config.toml
head_dim = 128
qk_norm = false
init_std_down = 0.0
optimizer = "adamw"
beta2 = 0.98
lr_head = 0.00516
schedule = "wsd"
decay_fraction = 1.0
Each number is 500 + 50 x the weight over its row's rms, rounded and kept within 0 to 999. Layers, rows and columns count from 0. Numbers have three digits each. The size before them is the row's rms in percent of the matrix's.

# o: layer 2 attention output (transposed), 256x256, rms 0.033, rows 2-19,130-147, columns 0-255
# v: layer 2 attention value, 128x256, rms 0.0355, rows 3-20, columns 0-255
o2 092:514541464559446610524479408439421441525482477388480472488526443526519513547532435554545472430590501449478546438514496541589484499502497498486438513449505458654474550470437415500547488427457468540510488517455453533550421429485530480447567459486538535548452599521416489506495476518469585571535559512485413499480519510471468481445568586460525449536494415533444585484512574526450507487530440545607494472577470531482488549555567531576480464528528527610506483478465507471418563481471419533559479576448489508456531487529510484512413562548518489463490492541372453521459439505565454586507517461545444557496560474483421463424491455466407435500476406537480627533437425532413460449498517487455568532522422551494408425579473473486464593452568437536524399552496455512500584510517537
o130 095:486520493506456499508576457471466505522483567477466511610465554550471495497577480473600551455554507430354580458499541450488487520482453468466492494468511479484413555408480471518530475574507423563497508449531577481578489489596399485550475421423457525489579431533520519488475455469542546402480534571536390494565477506522518486495414501513571494517469552509408410599479398514423496529480431602621525582475416491535614457557452505510536437418519432509492482520454516511526512540584542559533569512512467497577549483463569519441472462502555533439449470456561482508445554423549535525482456469507476547486441469451472469492496528553369417505480498450480515556472481574436538506449399524467510499452497550599453468419427475386563481508447507513615458479444490524510451424469452
v3 098:507509473390505502525463446554516521444466522504510450485579490510589540479467549465559519482513408445425506539388582556546436563492496507438484598451564464519487484519527537485434519490523445408532568479390494525415539508504494539513591507517426575494515508522509544490424420584468446455436502537464598566514553458478447481455484588492466415581598465463386499515451419500532494531480577463585483470489440580521504499490504584578530540422449527531486539499478475613554613355477545512420412541563522491409430544521452452474549544528523529479525512489479490511443521511461509433559469450566570552403555525507520514488571575473515548453527484552479387362417440473485483498510522510564441515576518526404419454448488554445557450529497537522533522463448478519510548466509508
o3 094:423422522526494482583528611420552538441492557367459519557570489458502444478493518429542495534493538450484504489502562502505490390544531522469529459454444521589452617510476529469575485602470506509410434494585518570529513567484593507451449508480571424583559414510506484488461543550494427504523432496428525437447514596591456472409472547472552521552420569438473492527537443477510455475508402551522534515474470552478436413558520438449543461497480495535566423466428481461462420576531530501478511455479383495498546455453545538551399519543446463495429521419398477553517456533532632502524422496452527489527504550478517496484542472527504492447535495514516486547424460485558573542592566409488477512434436427446508469481449472429523597612538494532504525481517541530399521473514515
o131 101:504536528496509450440490596504394497469512600491536490462390474404410456454520488500451495552473454504514483527472471431458545447535487483538402523498490483425586554477505529542555527501500494471464528401533582519513543474526497408502486479514492454444439478502564389492433534521554465573610475496497452519525525545504479563456550468473432580503438605546435472495529510502498515499531421624522484466443480507499454437503581457491507469474423485421555492556476567372444411544520511511591514481458553524558622438463466529511449508448470499528467530447277551552425455408508497560501535514486520434486469452519469407489581570535470492530458543466483523509416496552501615577556511520491467481456423527550524571587522516492438486599492527570572551491521451533465426512552470
v4 103:519503525443480485474471512512452510498508485568465504411429461444472504533577445526484394554520444552600492565534497568469432576481506539526544477542516463475468487537389510572435519542550458540492487562526520465538494541523544482444527570502534505548447483491436443511442516528561538549445452530479485454423535431424644428568495451499492456487509482482466483534369405460368426499458532512540580549463528541505444465450477493520461466493468440510535541431554460455466563531489507523545512481616418399451541538486472409442532511517528510473427582504461439460482481513542559496614481473448416467461366489550480463525541577521514396559496523520451464482474408405489502563474531423415464416552431400431457539404447510478462422538427428561461527472540558500419454473570527
o4 111:452496500493492408519523552382468506505523574411531541478527537558447476499405596521482464461480603486402484594572581534567464535509505532451447468482450521529486478430503480434512434585552560457478526483449610501439464591555479475498516464557493443455560430434562421410513414463484487503500456501454614566505431535475518472490454430453454562501471587453509519516532482538531561441480581518514584411497496500470470405523456489481451524517459475529513554405500500516494405457536542547476525491512508539509520446519587540503449518453460486390488452492633549518458497497599571440452515575496502538535510483508637456488539544590508549471486572496456494490560447488455414573579541458494434400433466470502467400505499532506560461520499529492598478375563501509498510387458537
o132 095:546614484523459515473507565461524516419451556457470496503558543558456476489441460498532557529475537466554437401528499478479415406538539470602485541451451497556431510520695511450568477548404528440478516432388526499551437481551457416581557460592462521516515500511482490517527481474521406439491488548538564472518470619521530422530427405410451570553562502508543527459550496531555491454519503489545527530497439434490452507518480535524494532498481564492462529498462517445453421512566571512474464501479582572518538435462615509485505545527440526542621430436374559578500594491448466472459516520495647468517562565497500458479428477543543551490567500461495464556558574555543501490500442507535489484528506521615509523541500492511482464467513550437560579563449508460591560457549540
v5 090:517555469497471547507521542496522542467567595452454472509454482518469428477642506519463462445570392556517459508407549472434486550552464575407537608565509475505536562551549550406553540509584502564515524586547496493439544506557434555533550439431483551526448463547493559458472480460533530478446530444484488435427482582459519456445502491430455514534452443565511367504483503452500440512415519520557507464486455467503443452450451599477466504588417459492603494516444551495448472517435443477537431472547606483552510482486570377487459531571587476440509468529511582480501417489500543617533431518451340498559505518544597511371575441492497492556534461533522468408463459511510528492477433468575507464469516523462441480480466513455526539505524502484548506541453468588502548461577522
o5 101:446524483532460536493480488505497523569574519436483453449532531420577531479527540532479439501511514475542513478598422517487641512532479540495453558520430498485479505451452521562508409532512574523544457536491488523515593530544505504466493552554603448476443453564554510582488430507425407550502548418525500539423529544622459559416473476524621561459431396490528493487533548519459492550365436485482527371406539555479531390526431487555531481575449559505462483546480527422448504555580482445479467404489446561507488445506567490575407554509537476412552521556439535525545454463518549476519536502463544532460449566434469436545505541518460484514532543480468493481434498531444603590553504471528537504501426454420463545446476560416547575534402559453469527547473455499450516428425437
o133 090:404527504566523541517541426478548498539544474576472498448535463521422526511465545361459569532460539506537589393481503502455505442561591528568412440416394476599418435476558545520511463505467562495467431484559551488555432514503513446540533590530413554592533508468477493429583482468441365564496492494513566481493571533507560472506549419497555390536560493527490543499522491491454454490606536561499578478467434523472487506480513436534570540441421508521469455504535395595496496444556561525413497476542464491505549518513538451460430489572419497523469543519499462551475534509510482486462546546551580446481522527465448484548513463584535537471468514477460477578475507452585649413457604542509483517493522586517511518562513541509463576552433446485340493525492492450526465476534501
v6 098:459541464442566576501426382491473450549416491425517508512474564551477510549479520569554542435531529545460571549583522522530526421566454610468523425500524520460466456369550467501477474463458505490348486477486535500454419427516509550504443529526522503469435574445425487460427368500412480518525524518343504513601473484463569608579493501506472546494518535527491439483399435440532488546458487536432485524489551609480544527520422511534484520462475447495512460481510529569485513441526591426545617485525502476516487516436447575428406499463624525558396539511413507446567477486500569486534485526472577472502443460543453523455508490462548425437522530439543499538526571473541478439490559536464527517497499565468521544478431498464529448521511474583471454423506535502563617533505520
o6 108:484422557495598463515585485511506495502496411580566480507458588502418480547488538497501422554409489548468548462505516484553412473473482442463481501534538490483526564512511441597523554468535520553395585459537572518519409533494472521417511521421542467485529528416552543367527539526562452408476435481449550567511461512440464483602459578407404500443507428484410557494494499405603504508468605507487527507471535454482471575449647449543495516504445446432531472491485411461536550520485471570446478453545547445497461495392455425507513509498462525495507539369493530502444459471451408513480537541519498432555479508635541496459603455513481542480457443572464567496542544469520481483531449545546400492455535467563489546506518419578483423509511595444531483461553531453472488496530514
o134 097:543415589516467502539530593527459496509479486468497439487459503418479462450417515511413453537486547458471524468522542479506506558429454449479550576591550570428578590528548508549513569481500585532439505485436520472510531470483428474411494497509537517447510474517472527513509601557587536405535451418606472529450523531551504520553448465395503575444477449412462465441553582432571558468340525425452486483445517416548466487562588511535544499550516552523528551471434606401491475567512471534430460454504535527431440490516508477512588501480469423520526505462382539484474547457490467509509522492477531420525492447518544436503514518467432484549514437551488540465566518544484408550483433493535489493517524440507474506416558444626456479481496631406613532537431491578495526569527454
v7 105:460419506565534516507521440445456531475490466594533618588454536514500475548501559474477513468580533421472428531372483565527579546546562494477494440442423594559555457488491499566524491471541534525510557465556497540508467574422490477443530530614474429503550516535480465476464490582525487476341497482524467456537454485545514422528512537502507458461472510496502427600522550471573508478479531561540432565572558549487604479552425448517628415457490478515495422602455553467495480512503567424445496540489515496546488566538529464482468446508514503527459469542480504473519466612459490493429453415543504471439568580492502594491521476472605421519362504514539442431525457519598487396488520509482467477449453483481499428427491516494421510476554529623496432468469442519519601598507499
o7 112:455468521545530482502597524541527495441535451342532452499504463469476551531563510371496494507481454481510527485487535414568467485487491435427562504523528426529433544463493514469463557499492498513449479521465524513556448518443605571543428558453492538592536573415583510508552468507564495483534477533523464470500484511460532456429444567472485484529492420490421476594519426427521485485590478534459504615451443526508472509543564522513473523481506441556508426514452487539447544469431406529500479456520410430577606535440507515497494509515474511510462569555351462531482543514475509534519431506402547466526558542552534554383553484522427548494476502610422545563480498463476605449428531571535564531551438581526431517421502462453477416486444480400452505598393556495502407510517594
o135 098:499541531543572500433438502562537497483538517390539378537474404468485422492525504479502463456535467599482510587489538480484384553423407430524513543543476477495484478441354474509477487426483532509481459514533454555541478513487559493490466476454501526534458517460557452525523489554497576542580584448488461546433548453488543550420514548420512484480436560510491422556518506474461475430509422555515557605448482482579492522530563606452415523530485410501516591463510528536479531482381496465501634513545420478547498504530415499476504508477558427462440490501454482509475506418536531666490443553505472432533464526451474511442512496476426510521547495577529599581446528521416548499511567484490560548615525474552415552512436408399527461575474546501548516457531557532498417507519562
v8 101:456429449609526577443504465472511524519434476479440504478459511569432529388429545502413458488568494424509580399582545559527519394546556556544474515532415468486551538544525539500480443382403532446494465482569582394467386517500509515541504565434517420466479529545593500449439503536561480542535496500466526482582433435532437626492642553471438514417437532531579481511517490546491521529424464455445379489505508456549470514623571532441574475547491457565521541516484327584518496536490513524498522493478473468544454469503507562460498495457536481453547474539519507491536506556504556516500465586460526589497519487507482524548555525546501562479476485450481490563571637446538457444478492558570542440492467492498511497559455494533479561452521550496508507487433516505511526617520511
o8 097:565553499503443574493569478530486529518472480561494494474507504432565488547562406518518596485464498565563468420444515417487416536448548515559447473446487565596468503529543515517408458587471524567499560538437438541412422470587473406518499572517563503495536553466504517448532506492522595431420459502518442533507555534380447456521468493509519486525590401541485477396424502538488506481490554544566464545530502448540468558503546479554510518534497464556477445563475496454427496501550448547585437474547514504444540523500574533475504477502504481548560497537528593583488474589461479618449618517477506412429494482562408492486507486448383410467524546530450552512502413505566545395468438389490557536538447637443543521427531499460522552463402453489425517555524450517524537492500536
o136 093:487468590493563503636432489547525532553525479457600503530421494402584463521490427452553516464467464491574559498451461480553504518507506511487547499484524519541484563472407498548442486526583489526413519558467512591489525507586464496441412478571515546492524547409506515545508475515451608396406464465511579546461502511519480498530430506487563509515542424434435476471486504458488461456440482521519517435449557507455481508524455491419532532492534508428454417496466554413505496491586415439563438467519399451519406539488419575563578459438441429454386519441598549525508501483552511509525431411582464484426512493506555511369451420423439464557480517517461478464503454475487356460501523400453567536485563360538510503473500538469478501519481499544599532494478463580499485520484517
v9 101:581453465563467519617421475423490546530420509580498612469459423543504439559456429514509509399504552566507535513517554513562569467474564441557459431594454521488447520514521518570509504487459497444546325568529533476531549526471520533586489536521533436464468427545500540483400501470525431487554524472497501515533510504566521527542505399531448671458505497478504505462497576522514504455531459529397597436420557406414543495528464513487433487517517453556371489496534451485495513544530518415512506495530390529565446583590514507501397414463454482477573508559461446488438500476528455439594552455521503486507449520520535510466444515467452525506454569515513572484491576607486542461480534573507508482445496467609419567478494515501551442479478494555547513475520547579463494575462551
o9 101:598520560494487510493521480570603539515549426545521468526438526537534556539389529448437430515477495574470440501405507467548424573498476527548532545500525447489510523467472444463545555435503540449467530523433511518491553468456491446419597482519441559487498592538429473446461433515548527459521449579503480468533483414472573498564461371480457429499520538567495517436471404539491475473561501559502516449538481590478471574436527464548549500471487516475520497427482461498496535387427466550573503602436532564472508555572557533523553496513527492585413460529442464444563535454498441500486469584580472523511532424455509477506543512482597585497467520422508401542491466535441470516478667383540461539513507571598541471542498465478444509449539411500547526490478436504580586630568476
o137 101:503497627479455444469468533545526498491467512532459430574530532544511537528473559513554417527520585496390400564457522500466561546538475586450558537562397540436559503569508513475476493425564589568519541523412527456520439552419518568422500559487531480539427474440523469563511488571489553442493495485531514472480449537557535488554447445447600554495443526505578480521515437453433539505419446429501454464561491528537533446470543490503475530593542488578533503418507502564475471499473578486468601461525487538421459524535490567429575546493557444518458513520628463435541505525559607552483449558478515469414477523516460580525511592518531468474569471478574513485576493546442331508558472422491466470527535499450497456463457491515526532439513524393599516418460486562509583413537425
v10 103:466457569567435567539417496541440453546397517506582589512624430474495457560506470491533564545457463477496519528467506581568550502504483454641515380490490484492552462504525460555536505436528511525519511507432539558479512561481444489409492456457587473501550444472500508458637526513491437498420547525506509491511535501482457530533528542422549549521508504527538608565448504537540511457582523565563438476515515522459539612493467535515507535522498543554542568573459525451482506570467424393608554435425501503537473548515387527445481516474488466593482481528493461577461498455545424441478565461580444550558552553464457500375473454536541449557494594535562512433490467416600478526481498427434582485415433529543597507517516512436535510595616491497462510480512510476547524520481561
o10 110:493415458461453438503516510509507432510494422494545469432442501527552502514598470528486500487495508448488458487418529495491532574454441501462556472510550443438526491527521495431477474498555529451504554444604448509567471465453568514540486449465508538493437491545602476607436432529610480541492547402539451450469536526560577422422532548499486428498482389496497446551515544478437514446574428485495429584423447481506473549521474473450549563466473536466428491635500541583551554421457537481508455522467490512475552496456416500569608473453498574468465594523299450434557518506515444499566446473486508484461521504442448563485432466445449615479473494562469519492463550523412582446453488557569577546557463504530504504495534439500493457475500448527471559539443629460507437593575468
o138 103:437411544429596549520513504515553541459586429487491460476468532533483480570568532577472449544510493481435525525510588498441487549484426457438467573521466500542622494534423453521490497442572540530484560484486414537516418478489538514562487456543580448517463449511528483571450436520533560508530485527432480564422510514528540527391458604541496446485449376519514423509454446541550487514556466493491493466541348515512491490438485483564434488511549487487481484576542530492399573370503536506453527521476462546539448500490457454557580471542460504365527509516406490476490413496507543572472562504426486493425458522546440455515486448500402534454429522598526593462473564593429562482515505533501516588643534450465453513529463457542498472547501502570542548395439580563451506528513448
v11 097:514421457467552553560429507535439495461574491472535518479427465548485442538498486493551429514578499545504547474510416476453613373615465543452542536570571413506470597469444524544569593495499491511509467529429514554562536471400512438515560524501616474492452469487497535510458504511508530436547427490495494505500522464467549498460512508526468471554539520508566490515489528450545388487408425529476471497459527542435393513506413525469517484458419533507455571468512448483491563543515527510470495498546508457496538580524461491559522507496586489483407349591498520553570417604509459551546489596504518459584473525492513489422471441436546581447489422532470496546465505591629471486395450536438596554403485576535544520499503549464530485632513511527601610512480505524505515474501483
o11 099:561494494532517553571498438600563450577517471417499502527488544422598505450531548481422480504373489482521532448486463476433539555485462409470501537430493539430578557480480554606533631549561560543575417555490497505459564519562415438536433524533502467486409449546497551536502568546512447503550483539486410470538545495549419526427513489493434526456473455537438459430442493522525524567526478500529506488480498504508472408573535399585579488496496514465576489554378420532495568474546481544501569387499485556474537405437571554592449556481430540562535566481433545434554518483528502517471504492434549458479525626569446543488555599521510456497474501479528433507518496501602684460507521498539522501516483476463467557423454501481570494503519473509469497576484483521476551513553486
o139 098:532464513531477549561584500452568493537431528473471574529577512454471521548440578486430497506479535502442457492467529490526558536517564473450401464330397543448468459510488536599514489542503528493545466536512518505445458533544464486544462655540520592570503484453565541469556558464498421470385615473521558457511494522516471539486557475430481479484525545487446493465405542520500466538548515506570436468534502521517468465542545509467626476527572528484570468422514529563442478522487497443530531461511490521433536481547504561488385476616451455541540504468726539504527512545559534542524548517519472542505523581502438443514590534554470402420508557551493542531468426460524395432492448464527518406452515561464513428516555506486604447455438506489480542441546498548507463485529554
v12 102:452493542533540584467541621510485619497536525526473498486500499394514401566452444493557452559482605450457504504620467385447591475524411458557455548572492545498471521527414487453462509459565454489534487507429388559459481518479521404510477597530486487497404509414553520566458579505502600539584483506426478580540476443538508491528439507519532404489512589504466481513471498480439506563488474538571510521404491476459492462511524554485572568549426480492530451468534446516501427518474503414542536486569483599468486444478495514607516419454477500471441434434457450457499553476468482577483512507479494423463558560514487543392552508505537427579482547493485495545618539542464470474375489457596464461526502437549432548572493510428474453512555448550545413462537537482433524489475554
o12 104:505526445481563483476516470569562454558524546561504536473519592561512493500474529503541491492469413525541553509482458491537444586553573540539414542505454414516547490514449468496505468481503505595525552495499533521430506495564486495473560489556414497459518370525401461483517532527439486594435413584446650473561507503468473459532563425500420533529558483509511524494472432538514539489486489530512502433509482491434542496508467424538527584521507436411554505499448439470481532408562559524536514555537572555460506609514501471409418506444429491500462398466546492507510491403493499473417569528590519409548416467570554527524582486492579553505383467522490483562461408500494355493518492510423380480533495444569591450545562576555458530433508519550521573475536426584541417487503484
o140 092:522494501538399568540515465521508486572458470536470416513484483478491416556476486540533569439427528499523434424499557490488430509464578530528509474463501527536428483473552580466478459554392564521452561502496535476517447533445444554529528511471584581482648492512486540462525478491546440469429543517585502404466444529512450532403544521386500518438506512476506492415490549440521441560474488494540492596477491417518519560582456452529418530425560525488552628503434497464534526468491486577490480487416519414445511611501517429370491456536525488489567423522502611558457443492483539508535474515464494496572466519473508411489535433545511478558487446558449494568493502473524482557579453529532601449533486568560522482391500380607542537408415610405486532512443534516544482487533472
v13 104:475501531564496480611426373477426512461507432535554536452554463440564436481457509513445452476453480469525530494554397468472542501503438498468583524450507562394497497463584504542465430557506511468522515462489355453583575489472462464564528483529528528562427533480502472480488483523456579514430613505563387515408457477493462529564540434556547421525516564569516521516544615503518472448499527418497475638505468474429445474492521472412494453561466517431492528556491508479490476564439459514499439466477543401500495504466521567422488495500590490464506504485463613441517494459509521469391482520414481456604492529450498483516544473517406492540466526526502474484452537463468452519500477449456502617618538455448413474515421579440573553445492493534424392547569435494481412487546459
o13 107:562457473556470562506506552427452541559542459377447436517521448519563520647551475580536471520478516519437548516524493589559471421450474484500440500521493482599407590519490562589542502564546525530505517432472466527577465494522567613432570544437540556517585519477512518497582448549481498572557525490422453519525410539419450514537573592442502497484473483496433498500479498478452434514491509506497540407479469527520488526497435510513488480493529459535501540554521433570504610511456460549527530480559475473463551513460544450539448478567529483531426462516551510520412365517501502532423559498562532643463513526476518397491471531464510491492489476554453607544631462494480572538585476527484589484542455420418491554580480560519479545464590399492527367509483504511537565500447545
o141 101:431514459471471459479581493614482501459529543608475476590504476565488451503538551505528508509502500616416379595449470437527515564544549543533519461549483419408493464509431584471554497508503511503548479540541561554569545458483509528482432407377478455404543516553549502583602525477487430561614449403498401516486452469415398516536492576512536569588489510542504466477490542488466496448439429607586428515526492471512661559455509552542564497614567491472484586461504520580510543511485433501587528487522544521431584473489521457543478482540497502520489491498561437440525491544497511482485447534502501592455493478535585505525515535493557448511561497576435460562447579449483556506445456506467516492443430503505464501442567562459509547540528584460487473491444507541518478512474406
v14 095:474516389512525585541528536556496503572439506548503530507477461616498700488579544512509460499446500425462473539575526533568525519466590493541555411443481432495477562480545456574571546472521525403456473444529521463611529500604387426490488515507516558469491444487607561579468536394518501491506514491530446559424477599592410551470458470471514468463598494475489487573560528507515537450498534525429441466478511488498427534530536492549471590548570478580523511482509391442553562492580484499628559527527507434504413418507531499514452452394506580504530511448510549512424507478463516483549448531552582533482551532432562527424466448513437460447530448474556468500518474479549513521610490442457518551516483432550572499480439491563466443512492530522466518470414489516471491470473463
o14 091:581538438548545513494454438566438458501464533525455538483450526470467460426475471541422444435557501518526439605404512438459512529451561498544508448415570421476534432481511486424400430601444536519463525506566497479528474452451561481579478486547483482524559554478496530563515469514417472512539446516531422418434535493464546520454524545472509475445521546501519559497492448488478518435502420495626463586521487531506495499466533547450518547492548584445471508440516589547450487523514455534512426502428509575403600431608511491514579451490540469562481488498554423489538430693564501505514477531466427538564500434404459511557462517470536572421546487483532483587463522472571610519453473511520529434488492579485493425570527487419509565523416526467514565474572439492513587474611551
o142 099:472414526538496510480471503435494526458525390410524496440534503475535435434469419488499480431398436456463552483456410451531460482485518485466475541579609419507497563629424490584565508551490516584465487549453431485504600450569554554452513418572555551520524499425541595556514461542561454472340532525384521492445464400481530476488556534561483583487474415561503547463537524488574507499495507450542475435450442490437442572500497537520506507476569504518497498471560501422557524430519463499573410540459495506455526478525502470505509509422473418538480535510559423492525458513501488448553577443478480431557448543508546506428625517396512528474447474534525437459512503451479349503491504513440477494495456425505488443557480428498456524440562461595515556586495469488483522515582588
v15 099:530500446477456555525472569535531427531466459537511438477506618512516505460417465535566516467436373482516474479534485506579524443489494493437448543523490455496518542490370492502511557482524493478539418509498545590589399522468591523490468583466524433449495456523453489533498490473485443474475376497534476521437524443493437540467503464512499500458562499507509428517519438452508571388411404486561476538484423520557426509574446480465407416490467482481538566474576587560519480523434477421589459512504459485488466533446471486492432574546477416412481516515453408527564497555474486461592481478533377496456524503486502551421513487567407510586495612524462509486616517479520503434453558458427468473568545513443540577551540484416446517531458479394556536561442432427512458509442618
o15 100:496430465580492428454528458481493518411462450513613514465512527491564414528469491438452489483468540453579554495480531501412456492470505484502503458450468524471500530554474505521534528412485458503467482549592484532530569510514459430532486499552462493487547484493632463400472462515593438498419470426478537509470573569544598427487507471350470488522509450491450509434474506504602621449487471537523558541453454518450437472542531490504515543485493592485521455470425359508559424470529603500509561505516539643435476539405570525490489549441519452552484465455411554441482500536571498427555494553442529441485490562535589642448595447467624477555472521435463585505483519536504622500547496491513546490495394468554521569491551491550481492476569549538513511488477499463471470574527483
o143 093:507459543472449523468413515464487511485450491515409507509519524463565523570547520569505450571531609448532475545431550478509546544521524538544499491510509545508477460545602486583536500513538565503411498486557537460491578560462501519520498586520493438537561504501497417477528578567440433552434579483544519548479546536555529521509525447472438552470445558435518435456444598506484474506378448493420444491445494542423534381503561544512520498501547595438485522514430470351463457607465598507459488507469556571453578552582457562528500457478430429545562407446547520480438470448545444521553453534519638568470456476542477459483457485503582484547503504506555562489481486599451492528583435507496537530467524490546516556431447461575554403456568617466543531426451536576489573495576480
v16 096:473473513413407526534583559430562498534408517395532538523460537530548550527538511519406532524462400494495482471378447555455444437501593464524515591474507405525509503516429494430507519460493512591485473541484417488566451514417489603497428518431565543524557532496498535380573480573533538486460563512473535495529569552479503519529401496493382445466616495528493484516419472438506422512470504479477519451529431549425458513549490438577515503495508450561424495565517493506462498585457522564453504585537484461532522535453498418468445532562429543551486479488513538451552537515474481486537578503362588471500542573500516502436514450502526442461520494591535582483515480481472489597547507391516462502508378563436437418525492480487509442547505410576517581556426563435471490488552489
o16 093:470410567555408507493530470509416471488481486517546452485562506437636487471432523434474531567552519418465464537554493439554514544445552575423567524415525509430562532462434552576473517467475495478551449415531553524455587551549445559470491403484493523539500478519487438593444459386494393464559459460538471592512489558559436510455501525533539510542489345560562419474561555482490482511472427428497605472478439416440482501518501475416583442500457452504549495533495498554429480494491511503475460379472482495455540481584510502526504470523396448439530612472334447504543440476522566500464474480480435503537492536453500555563500508484491517503502489545544471452513529451539417421508514579522476497443495468419459402511514487468532518526613584522433572523529504534473579474475523
o144 105:465467509488594441523520523476458488439532450531503477437504507532432512566559544544468468559553431510467526485496530480473453457602501519544390492397462445557554499479495457521530533471513433463426522470541460602541474532501525451503599521487551521521514508533486519488445423486459497504560391588428464513475563500483545457447552601494477498516501466511495562581474422577554505494562528521529534428474463447517393537360456529530472479421470546474551492564562428535442565375523506444615477456550524470554483486409444506580544476555498582412466508503369505557470453472517548510449531562490507571494480546553463502532540462554516553452522510510438518517489529566562634387519532546521526528590529517407564496645438451485427519608498477565441513494601498462521492419469484
v17 101:497535569509438591452484520483445429499466513511493408492514510457531516450465543478420551546535500571601515457492508422513542585413501482449514472607380522487430514468502410497464421444572515507529449495535525590507552555434492504487476496403559528565501483550514515467512499346528482452489544540553565624403526527434597495383510474525443449478520477539474502516433516546489493523492543501473473465401414417466467501439516536600573428509490534530544454519541537447548407553551481471434468469499380532478480497416560413416524542577482406519525581537466489498495496484493538513469526484430560486523586452457519462514481506496532519471494510545465548477397593523323520607469529519531507536564539595519551467503505467509558498557548532535486509478450623507471498502428533
o17 095:531526474497468532447444473477594566511395541525551477507546522492505487497540467550514530502605537474533486542519568547485508531524511545440468552447564536403495521494511495571470557479536427553574464454491495508490509513525451551415628456589512507439494513546433530486516451428462519534577456347489564543548568485507549526504545434503452540496527437498587551453541514513408555542502427478525595465537408655475473506479465471532466389488614506548497571502485468501467444525442618424502402519554502407482454569500444512491482556633450472559489474479357519478518411454557510519465531495593536525499429544485540569533556550484559505469468465549559546431640488546392498525548441456520506484456523496473595517566504572489453500467554530543475456465561517521514461470474445
o145 096:444501508419558479498550515532526544476534530564471609461483490624481547435601560629471515496509569541374494580510493510419476512571491542472491511519587526443677436472548507375444516411475565488459507507460478455491514519451468506553585470508443512492468530513438501521502454531403515544533521505487464546490486502477525529533480522571502557510378494564589507529577351511490583522506423518530518476560470518578519484434489465538402505533519413543405570456592452569537545420552509530459493537480537519573515585545444587526536472494500517432465571471482506387532501520514526449417527537415428527477522465517521528570579469492525489430598527437539432506508496496564578472558545513532515493528545506485540549530534497489514466416522456506545492545572429499546488506496371
v18 091:466516472529417489538534549585612440480486430443616469517566487516563513524392482444463483359495555453516549449553432528431482575530452520503497681552515499498529499429560390448501431433545518514458454475533515474487496437447511551467464531488620494553588477508446531422491484504487444450476488472478453440497565450444599516393583485594556501458542490442538492517398493484498458468479485526430529532557479418534552482511462501554503551428483581504463484441582553565492469472548473452508475523526514524472476483504542497490401421486447467484515561583554437412518516507501515404521528572495471572554464460446424533466471538389559522447534426542521550414460574420515454504408509527553491573549446511464493477494480456535520568475621463464509572456454517498471462450571487
o18 101:519447536423393501474459448494510490453479529554481455518424527440509437458491496502541576574557638501520458479586548501377602513414496513506572494464493572455505496504524650495468514574541534497500384514547502416474545496485488379563443495550472529537492361567565535556462479447492530461553447392601443471471528501570492529578465460546530528483472515508499503532547484472481467483439537514492477529564397433500515460551416536417574493468526489540527520456499481610473509580490539545466571485530551538511437531515429546514551517568548418505508546504518505510542513561575559566492472510494539446436509486413425478549508496558506427522621617433543441527598535535529612517505448481516477535445536524518570565450536477462562420564490521536475485454463620483477557509511486
o146 092:499516508382617532521389418582582434456498462615500510440464540505537548555503513483540457535512507588539440576519466520454535455505496503548434376457450443526495418574420548558507566406539495485540444547456400547490424464491529437546515540525406482508479493555545486468504459449459510567503442492469560558507457525460442567551524548564550449513512474629586614478488492526554538542584585478468475544537491578486500564400415459475522483519485488541492475564487451531428546514484486476631479543539470490505436505432500519562519585525499553501569513514457511561582526557459521584486507549480458528472533509538422494503486537538524522401504529462575464499500546560458580460549522507519484544497577545486526554576489506501485503614500439600376412443592571457498469484478531
v19 100:536404407513505400447489370486393545573511485522553560532465465499522521505553524557597463536528402462509577572467347562553491483504520562528486418581522566524450465492437575550541491545431544522437486551485478459472578571581465488492383507520515483472433521526493510527475455527518469512496491536564553384555514487436472574496515496444455558445454468511446463559475512598570442455386525514581450584486478494470460492514471463465536508479526495464500489501447520616529536430456535530480540578484521471540464529531478501469468480507510430518512379478534456531512494577503634518451486449430519576527432507541525511397574556443511513522480550392555476520503418672466462482513482371533476481553515461477421467487471518555448527483462548537450437483520473501508476560484434
o19 101:475555588491515475554510550378489466517503430413522561490485476474502472490495493559427418502548573532466512525484539447636405454567523445525546471537474477669406529438557556433428506495495520382556530510432502507509462553556522539414546481395603567546565591521599534428522449543588497464465431543557457550483425556451489502483398582511514471476494545537572410474469498482523475522504530554438575477444514497507482526459536520575481502510492502501500452551512461437457519565461424506483474520407503451542500421547553522490502495448599455403526546520515516585391521565476515488453489496474483446460569486561548472440462496512471465488501593500368541522415465418549512521545548458463543519435513469407557468440483459515510589550474444419471503501418434472524492457512498
o147 091:474565545542540528502408565484533393453404442503484486532443477393543393490412512475544474455470573558459449467496536452550453408558549469529580531492445516512423524459535543478525507503609559440603465560467474615564414541516564473439565501487530520477552539498581491480542522503491511529457522448569547574494518483547425534520433460528517463413534566551569476403517569416459477482528466444490529481537495531487570538454504561469540519482525564556509531522399478450474502627546474486518472556428479493487505526540584509528570544518534482448435476517548490488504525516490466566480457478514458458442537497372431501387420599502532417536602533478474564506485486470490397510498527534426603517476617542474569481524483476547518594621441404494472545483471558546512570504523551
v20 117:485460512521530462507498577502453503533566529518403418509429543525463448589475460499428446475463440541453349557504528450450407558513581490477552482512611535519513451544499443578452493508473475467587505510511462512492516485517549498494447473478488542524512506511530502483419487447445491505449533351533488473425470470531511513533470499532394460515454517499497509488508567440497533531452479550559565497578426487478476489498539448588525521467547567578615508475552492547498525469490449492477468484529441519439440470355504477475545560434408463477536473499570467538531445492457558573507394589450493469529445431533540535520544472518539527619534554530427498456463490538450430495500440411462435402616429510381435437507533550548455512534359397586431552499458533553398426484498523